Part of a small language model's weights.
Size: width 96, 3.62M parameters.
Architecture: RMSNorm before each block, capped logits.
Each number is 128 + 24 x the weight over the matrix's rms, rounded and kept within 0 to 255. Layers, rows and columns count from 0. Numbers have three digits each.

# layer 4 MLP down (transposed), 256x96, rms 0.113, rows 250-255, columns 0-95
121097119129123113114165105086126104155137132144124078101116073123105106132157117150110144107149159120045130134108145130112120161153141172102146133106169103113124135134137106103107159146124120124161109086110153077107127171119128148119162115115146155097160120096104107145122095125141131126
128073115114127158115142085096146160122142145142128102142157144113119143146103136130100158131111124164162099095188153127107133103145150111135145104127162072125145125123137139112157153155140116154140115117143105137135093110121112123132116183112144149105165147102104131122157149137126146149
133149110136115163133116129095107125110100112097130115166180117164117128094174164154095131132088107152175148087168144139116101068118144138125145110145151141114114110110117130188139147147127151157115126134118092125143127163149140144099176110145105138129090146147117152185067128080117138145
135089116157120070112137080117112147142087094133123130124106162116164105081109144172124136106127121125156106108107088172122138077140123111094130104172125120171063130129098082118112100069119083166124124150144118111132118133126175128147111144135147150125126102174121113120118145090136114110
165129080106094118123140131114124125105132114133198124106121106136124146162113094164129150126129114123124120150159166067136073116137124096133114172159104135122149133104158119125149120100128132172118096119131133156149112121104124186081128177079096119106108098125071101089122105137111120136
153156118094125126144093101131159090101161165101138125106107137118130148141103171121134096133130164120081162157086149147088133151161080106192161172137133146095136110134138119116147155167120121107163114155152142118103130147148135118153142149141120135124115112140135135100116121127128146161
# layer 4 MLP gate, 256x96, rms 0.205, rows 251-255, columns 0-95
106095157160112139144120117112124114137136098105167125163135147064151125103128129120119125143115116130149129153156115112153093095119104137170139126110106132135132122146123150139155137125094083084130161115173147111131124135137137155123131107074108157094128095119142154140105122141141147129
117113131111132106162126118110157158094109118115173126136130120124136144128081082108104118109085137146160052165161096148147125133148133138140133060147125143103134126094137147140133096106181086150136090085173063116110148181115122135116134121131149125148147141160164108150190098133117123127
096121122111121152149169113119086139131090117093099127112111133156142131118084109138124119117091147090124149133106138168098151081150113124156147106139119090138111123140149112126114125062142127107107142116088142140168117119104162126146149134129126186164163142131114124145097096121106091111
144140098084133143157124117115076120108128086162115129133129121131169164139095156163113132140125113100122138124109114118128116073126124090131101193172091135114184167109113118155108115099116119173182108139127124158149113193125111152148120133121109110108141126140101112118134105102074080154
172143079132102164096123144123129146115138102170118091151114137151108148166140140158125120126130135115185141134136093154084121107149067104112112123127132143142146133131114131121131134121158146092106115163138154156130150154136143172107175111129136123141139100118126108124164126132128150154
# layer 4 MLP up, 256x96, rms 0.201, rows 251-255, columns 0-95
109147117124117118107125127106126147116120142150110142108131140168103128115167128152123115116142143130078164126104115161125134170143123116101114140169133140138137111087099106118113154127122148136135124144083149112130122149131125149117089145159114099161136155152118110107128101147116102126
103095094091132102149134170099128139116111159144146115178136137115158128153059130086103120136102093128099147104186176115150150147157159109115144130128104114109178129103103141107121121134121112057136125159110114161160108125121091158104142173123096128125117075121106128113106104113085094085
159115155153117118159150148126162104136129175153153110112133173143151148173157126164164135079090114151126118130090161139127070134133187106088160147133147120085157178095108101133100106128141108097148129141190085127103140130148120140116083163088159127123169154118146137108111122137140135123
157131084133180082139123176108112133166111142112183116079157102141117133112152102117113177129190075118135144142170156180165107137144118142197161116155170092131118110080119100102144140122146120129161156090099149168104148099119134165069136181109153125123105088151106105055116117140130146121
169138095068149097133140109125158130107146119138091123135134144140114143142135142141137125153116126100099149158110144104097125082125115152121142106087111129132121140132161132103146165132145174078186153129140172156090144152143118134129136139115114153121113123158123137136156156118122151117